config = dict(
    n_layer=15,
    d_model=128,
    n_head=2,
    n_kv_head=2,
    head_dim=64,
    d_mlp=640,
    vocab_size=1024,
    activation='swiglu',
    norm='rmsnorm',
    norm_place='pre',
    norm_eps=1e-05,
    positions='rope',
    rope_base=10000.0,
    rope_fraction=1.0,
    qk_norm=True,
    attn_scale=0.142,
    bias='none',
    tie_embeddings=False,
    parallel_block=False,
    init='trunc',
    init_std_qkv=0.0797,
    init_std_o=0.0,
    init_std_up=0.0797,
    init_std_down=0.0,
    optimizer='soap_variant',
    lr=0.00677,
    beta1=0.95,
    beta2=0.95,
    weight_decay=0.023,
    lr_head=0.00763,
    warmup_steps=81,
    schedule='wsd',
    decay_fraction=1.0,
    decay_shape='linear',
    final_lr_fraction=0.0,
    batch_tokens=32768,
    seq_len=768,
    doc_mask=True,
    train_tokens=200800000,
    steps=6128,
    dataset='wikipedia_en',
)
Each number is 500 + 25 x the weight over its row's rms, rounded and kept within 0 to 999. Layers, rows and columns count from 0. Numbers have three digits each. The size before them is the row's rms in percent of the matrix's.

# down: layer 6 MLP down (transposed), 640x128, rms 0.248, rows 347-402, columns 64-95
# gate: layer 6 MLP gate, 640x128, rms 0.278, rows 348-403, columns 64-95
# up: layer 6 MLP up, 640x128, rms 0.269, rows 348-403, columns 64-95
down347 104:511534495486510512477457471502508462503485509507491487534487468497481486530550455514512524487498
gate348 099:451465474483476497481499519456504487508520517527540540519471480501475495515499546514467484515480
up348 095:512493441502483540508493506548478492499479548495528488479444473492504555520481490474485472527496
down348 097:513483548532498492499480518540472506503526518535528474500486464491510509497510507473486513497514
gate349 096:563471514453491527493467498488504436511517477517484502522480504515513496475502557539478524515512
up349 102:542509446484540473511487536508494472507466505507504482477503493503491499512505465485479463477501
down349 099:471508503511466510509475487512479486499488490467461486525520496497547514510465519461512516558496
gate350 097:523486483526523495530528471516501557499474524475509481493519511467511526488494471489469512530500
up350 098:533503497503426484504497519525496507524485478484523512483471499508499480554474523514478470490521
down350 094:482485507509494478509552518495471549568518517484485533524479536508527532465550506547524506488471
gate351 093:528509498502532522498499533526555532503481489472540511498519475545512517487507471493453529519519
up351 098:517495555505470508501499494492523502524507512527554466509525540455440478499528510482550500447502
down351 096:501486505493501513481518490493491542518485519522578535507546491504478499473477527489516515515444
gate352 102:459526468522465485494508514496514492519472515491500512516480500517462513531500509509468474524506
up352 102:488506526481514491507513548502508485473547546483541509499484497495507518522546522488488521498510
down352 098:487471500485498547486519456548464527528520498477530486449512561474445468480525475505535482500485
gate353 105:489490507528497506483491524509532551484447486468482508458511497531501513524485484541478471501513
up353 099:517512505511487536506478494515462511512482477512466476526487504478492524493457512536449531494503
down353 099:535467505457482512490569490489467568485526465527481451505531518508510512484498503522504523530524
gate354 093:471468469508529499507481494521488465524500507553494488478502513498493499471512543496498541505441
up354 092:504484434549496509514490541529516517518512494505484499488494538482463511486534501494537511470489
down354 098:522517450519537536480496498515469472502502516492475508507524498495525502492518510488552492502509
gate355 099:483469509485514486496519519493515477538482483505468515517540508475541464521516548468557510471478
up355 095:514520463497526499553506494475509524555507482508494515510489532463502496510477480504483476500509
down355 096:502535497471480530540509475498498539494508484470516495512501466504476518522493545485509504526499
gate356 103:507482495503530496489495509465484521492461441491488461466537513482499519497517509485483506470503
up356 097:471500537500499506481490480486526472458481471486511497479513477495472501495466504470526504523466
down356 103:531490518448491508512527502528484453479471540513511452484495489488454490481434495510498523531522
gate357 109:522493527505512496500511536491517515521531514487445563529479462520488516456540578521515520522524
up357 110:479442507502503497480489511505476502512515550488513470465475519489491510513483427520516472501510
down357 106:497519519517532511470481477526500513523501465503500525504478456469530465541506466520555498531523
gate358 097:496494452511475517519481558479486507504485497488497493469442469529525490457523464495486454485492
up358 102:486513518471519497531529521472541504494499484535532503501507493483465465518517494469511502480470
down358 101:520489498516503541446496498474490512480496544521519521498558513494524495491451524537501488497491
gate359 100:485520479468482522459525494480494464526515433465442516535487528495509502500489493544505502499498
up359 101:497502457497503538480480514486498503475533443560454539487506474539494509510519545502474492513505
down359 104:470482494535509474471508435512513488499546540542520485469500486506511527519499513506457489515495
gate360 104:513509501497500485494525537531503487497544496519523542490477470514467501501480502515515510513515
up360 101:482489482490504516479554473509498513499483490545475445500493491481536494494470520509508471534531
down360 106:500503488527481490509514488518505480510499543533492510503477494466490494491456486504520498494507
gate361 092:482483503499468512525486491514501466481500471511446523448475504485521512497487455489483487507480
up361 091:509484494503442537515482483497513496461492523540468499424447494505516529469486515486533496492473
down361 094:498518515506450539552490472512512506512509524531448475497465483531475501497505500458477476497508
gate362 097:472451530446507508524511506516531537511554522474491490456513475483479463527507521502494476525515
up362 102:539511482506510499457491523494521510508511482464504488525483488512474530481483510528464488502499
down362 099:505544527478524534499534512484506490498458520478499462476501533449524469524468523527471481544525
gate363 102:518472467476478501485501425545531504534495493520477514530497490534492489515505527477499480468480
up363 098:488497481466512542523504501553513476459520499512482499471470503484506505452535480533518483529558
down363 101:483509488559511518528547506476475479528468472518494503521473430474467498498514524488475504514522
gate364 104:476497492474533501458501522517474507466446486509468500539484494531483538498492498525502477517528
up364 105:546479491532527490511496498450491508517470474514484480528448458474454452513494443446494479523532
down364 103:500519489484506494523493510482486509483485479530473515488490499508518481483446478504473501490526
gate365 095:551504524531508507509465479512490530520532492459466489506478500556511524522529486493557472552533
up365 098:505468519476515497504469497450507482517540461518557469496495525452530503514507496516478454503451
down365 096:523506470529535497506530451510543473517527488476490463533501488501543518532462485479513473493519
gate366 097:467450536532532494469493511473492508543480516496497519495490505498500473466509472515494519530500
up366 093:509532480505473500511537552489492461508502489487525503519500464510518542524488554538499490464506
down366 096:491493486504471498492495510505521506510482515498505536498471469479495488503530477529544505504505
gate367 099:499506456477494505473532516505474520493497502534476499525510520493450494522497465498459516463462
up367 110:511536508520486492492543513479470469489499495512535491554529520470454469498465497494516528451457
down367 105:532559521552498498506451471504520517474504507538473508498536451533491473516478519491470504483528
gate368 101:497497495472485488491506559505534494516477502512551491534474543493512516534525492515535469477502
up368 097:496516535519525505476521494464498499549522524471508526473476497487518488510481520478452462483530
down368 095:496526491453492469530540504531529495526541524490551453508477488509522536504484460559509514510514
gate369 100:526506509454488519484495472548494458499523480466487512490518503450496480537494490519525505513523
up369 099:499514526489513488557536510501484480464522479494533498512528513499545541494483503496473536514500
down369 095:514486524507462488507521511504500516445551487537510491468487475478521484505451495492516538539486
gate370 090:498500508494484494487550483500514522506466532494527489524505437506499509544441518571490497507492
up370 099:550515485534500501486518482488488517516450503526490470495526467492521467521431489527472494502502
down370 103:539490489505513532471493502495518487474510494525491528526559511480527451505483497511460526528518
gate371 107:453509446520518532454508425477491495492543504535502486513505467515527548511472513536521509490525
up371 107:511478460471481499454513474480517489472512502514542517486451490493468528451502469493502527474491
down371 107:491457497486479536479458522496499508498488516503515467486472480500486464504497482471536514491504
gate372 100:542522524490502512493481459484503563526487473494531521485484542522504476511487429504494504506505
up372 099:455488466514534509465507512497511481533500527539502540535484488475459481511487512536458493527527
down372 102:474465513533535530481548449532502479503492496525512498464470481496512472511518471513490494534526
gate373 095:503443448478524561519469452515495479506492485471474477550471468523502509498522499511510513514542
up373 098:470482460521512503543481495541479451543506511486478527504496511494542523541537525499486484483547
down373 098:487524482490457494495498498494503528455506483485519496497468466520547490512503498513450521506459
gate374 106:470534521496523500458517488492538493537483494514478501516505546476497463519484475499511512508477
up374 107:480519494513508526511490502497467468513520503523504492491523506505518473548484507516463516465494
down374 104:508442480512514485522498530500535526522510526517461499490494480484520471481530450528480476507522
gate375 098:436494458503502501469511519482502452486441498494514515520460521492519488500506491491482524514456
up375 103:474444467474503488495509491498473512464523550497509497526520526525498507543492525481490486522494
down375 102:508470524501513494488502500493447554479528531492493493516477501470523524508531513510515511530533
gate376 107:501488500520497522532513480516464554513505534515502493491484509507531456458471503459504517476544
up376 101:509516494532482525501511495495484497509479528476510490480500506462484498543469525498500543476526
down376 101:492511479499486540504488530524520468515478511485473499524505465488512514477470451469483526506516
gate377 102:487469514488505466506507497481565484478469504521501505512513517478498500473512449501516507478480
up377 105:455529492454504515514455496477531481498450520503494523513499448495491521499523477522560506503510
down377 108:505487542477508490482538493552499531516490465492532479487501470501533489503544480520541544475474
gate378 097:478509494484496476493479510512495534465485494533502468459560489526518512514501455439461486524489
up378 099:477535503519531521529493512466482525495435496503453475527506530477529491518505558484511476471534
down378 103:468508460521502494471467502511532516507521528495507494508489492501518540526495483514494482507499
gate379 099:502520488530478527563484469501507501500515509525518512480539533504524522505451477499485502521477
up379 102:500475456529480449534512508502512490545515500521503515521464485520511513502496565505557518475500
down379 102:506528502497473508521545456494522538458508478529501510518511536451504498453516451498460490511483
gate380 101:513529507518491512498509504482445461490466462462535449487490440523488515524502497512537473536558
up380 103:491513531562485511498502537559491508508490525510517524466477462531494530502501483480558487441515
down380 102:497454505520512541529496459517503517525527520500471532497525511500462520522512490513515484467529
gate381 098:473529512469491459493503536523506474497494522470527508525470517530518505544502502510531470511498
up381 097:472558489508450474505491452468548525481519544526518520511501526488499514503517523506489524533478
down381 097:508480509476509464480475474490512542506471489505470539507460512515510503509522495454503498515517
gate382 104:461498533519488509491500503540453515496516509509500530520525527539512461464505521522526536517583
up382 103:510477492483428476500513496476528549519523508517449479504512477522502497531515468521478480485534
down382 102:479447466546475512517467519534520497509484505516466530501509475512495520517485551475493511479537
gate383 090:514475520540525498532544509518540462501457515500522521526508542533479518491530519504523518504519
up383 086:472492489459483475456482449520465531497496487510491488533521468466512478491483535499458499475456
down383 095:533483515436495460456497486482474487514468519510470537522480501511514501475516527527530462483504
gate384 104:491535490516475531472479539493453538518513456482466493531456481501493510458520539498499486502545
up384 103:493480518475525493495508543484489516456491452506516493506468477497477502481459518506507504486537
down384 102:534523472573454534453517508497476506518484520495493455523467498485465522517513503502535475484559
gate385 100:471493496486517547468497499513471530511530475535495487513492469514472496519477507508454517525517
up385 101:478569568487499491525451497523464493468542478532507447452510486489477471469517468485479523506503
down385 101:491521478494497428541523522495528496492505540479485495535526499472484477498472518522512531486527
gate386 086:498505531518484518513502500492498462510513513486514561487469519553465523474490449505517510539478
up386 085:533508543483519480502518456519502469511469532486533544495498534515483502489511472507488510516496
down386 092:534511512483503501484459485495504447472557543480514496510563520521525500488502466454487486484506
gate387 099:527456486458495528488481524505507492504508535493502450506490477510522548503525464489522488491525
up387 100:527485501502518519466505506500484442491494521472504447521495505495499532495525508515537489471563
down387 099:467481471506536522531510473535465509513488508496514493483489542513520505489496468467522501502454
gate388 092:468516500501515527461485475498517521506491502529514535495484463519518513540498490532481518484522
up388 108:442523509478486477535503490493487491467501464474484489546490508477512466496526451473526536480513
down388 100:473506475484487413497503533488476519504508485530517469521476469486517529456473470481500494504491
gate389 097:485490486521525476506559519461518473518476451508530492479508498529486524461534504454506521466469
up389 099:472501562547465474459476473484465509549530490465504499483479520502478511471525449509536484494519
down389 100:462538503490524486513497544459496496479478511511498509486524477518473469530508479493498468517577
gate390 099:513483555497507512460498529496475541535508484517511505497496518541469521447518478536495490466496
up390 094:472474514508452478505482499547533512531500551499521524474497539501504526513477553549481514442513
down390 097:495530470510502515470480522493530509512517496454469475530492525498520480507509527464451532536514
gate391 095:495510556528496465515520467511507489509505448507527476496487494500534529496483493517492456477511
up391 105:513456429487494523516510542477485514468513529508487519484459491516490491501492500497534514516491
down391 104:476519476496492517474520510473439538526508466537520506496467483517522515513476491535563508460489
gate392 104:555473513505473525520512479500477530470502508504518481473505481502528530461477507498502572548505
up392 108:503466459446540549512508491535483527484552454510482489466475493486466495528511484537482475498518
down392 106:485451499497503518501519512508512495477519514511541491509509521478496531504463541471464503524501
gate393 106:484486495478511499520492507518489484476535526545502465497513512486479479490466509503479533476471
up393 108:484539508513511455471487475482464534503528547462496497487540473507447527493537516479483513518515
down393 107:504529510476483508485490481509457507467457514517524508473475477518499532464481518477522532531474
gate394 103:506484447546516470553480463492538490511500502536560535511515489500531508505546537550492530448432
up394 105:493511479516540500527519485522492535476495478526441493491498498460553494509523504472547506502510
down394 108:520520471443488513508531514527505483489511507506509504432509525505484485510520524504491467516487
gate395 097:470469467456495492516482485532513486498528521495478464521495493507494470508469459431521481506482
up395 096:526493520538493513486506547467473516494464483531485470509554497491525492488490460498454474492495
down395 098:506530508514459511474517495501480467497533523479500484460458506573519547539494560462506526493502
gate396 092:497507521522465515476524516507492457488488495497502507552459475472522474469487491500467514478523
up396 094:477516549483457471518511471462513527483507503492501466485442525467495459474491467492476518526489
down396 093:537501515514481507485524482495513468494536522441506472523494527478477541513555517450524552492526
gate397 097:505484479494529539472478500482495515526538437451454483506508475497517476473467513470523475484486
up397 095:518482477527546469447468490494515495496493492511494499494484451497522501467480485462511469543525
down397 101:509507514511513484478523487477510435470502513527474513499488490474450477510526490500479495509557
gate398 102:472468507494543477497506449542509505475525524486526481493465516511535502485495459506477480502501
up398 106:496473479490499493520485495497456507481517483545500539548559497476461496516462470516505499505452
down398 101:513517522516492470525500512494525489496508536529507497510476504491495466522501495469503558455518
gate399 110:510487439460479483512516496492504546505499534514507463518548527500505514452496495506498518488437
up399 106:539475479505481481511493497488477524483472450514484512497519521511458477484507518494497504497442
down399 099:521499539519543493514484475514514510470526456516524462504451468504471495482511516510467491543487
gate400 097:491486500536470531448489513479517477470517527471487461532515451489430516459484506493474519557463
up400 099:532456533470467534461521494486468481492497504499555539524492470518473548493520556507497503471539
down400 100:478497485518494492536444434522502509497500465511498485471499487492549509500478494484487533495476
gate401 097:454474515497537486497530509512477503556502463533450487484527517504520465536515533490514470511513
up401 109:482519514488499468469459494467466495513482479527519493558505510477505499487507544481536503459484
down401 110:501502495472518478493488515519507503520496529512528516508558502496495474458485510476518499527486
gate402 095:495469476513499517492511488469530477505499542492519560493483520516498463482499485494520480467502
up402 101:508501486496514520480481481469505490473492496493520490465476500517529508539494503529507476480531
down402 099:501519508528513472466557487488541517503467536468451500500481526511483505539453528537503521472534
gate403 107:505508518469523451495501505530508535488563541509454472516515475526476475501465505537550519523538
up403 101:475497498501502542475507490534496510496473499501461530496506521465509551512509520488498546512478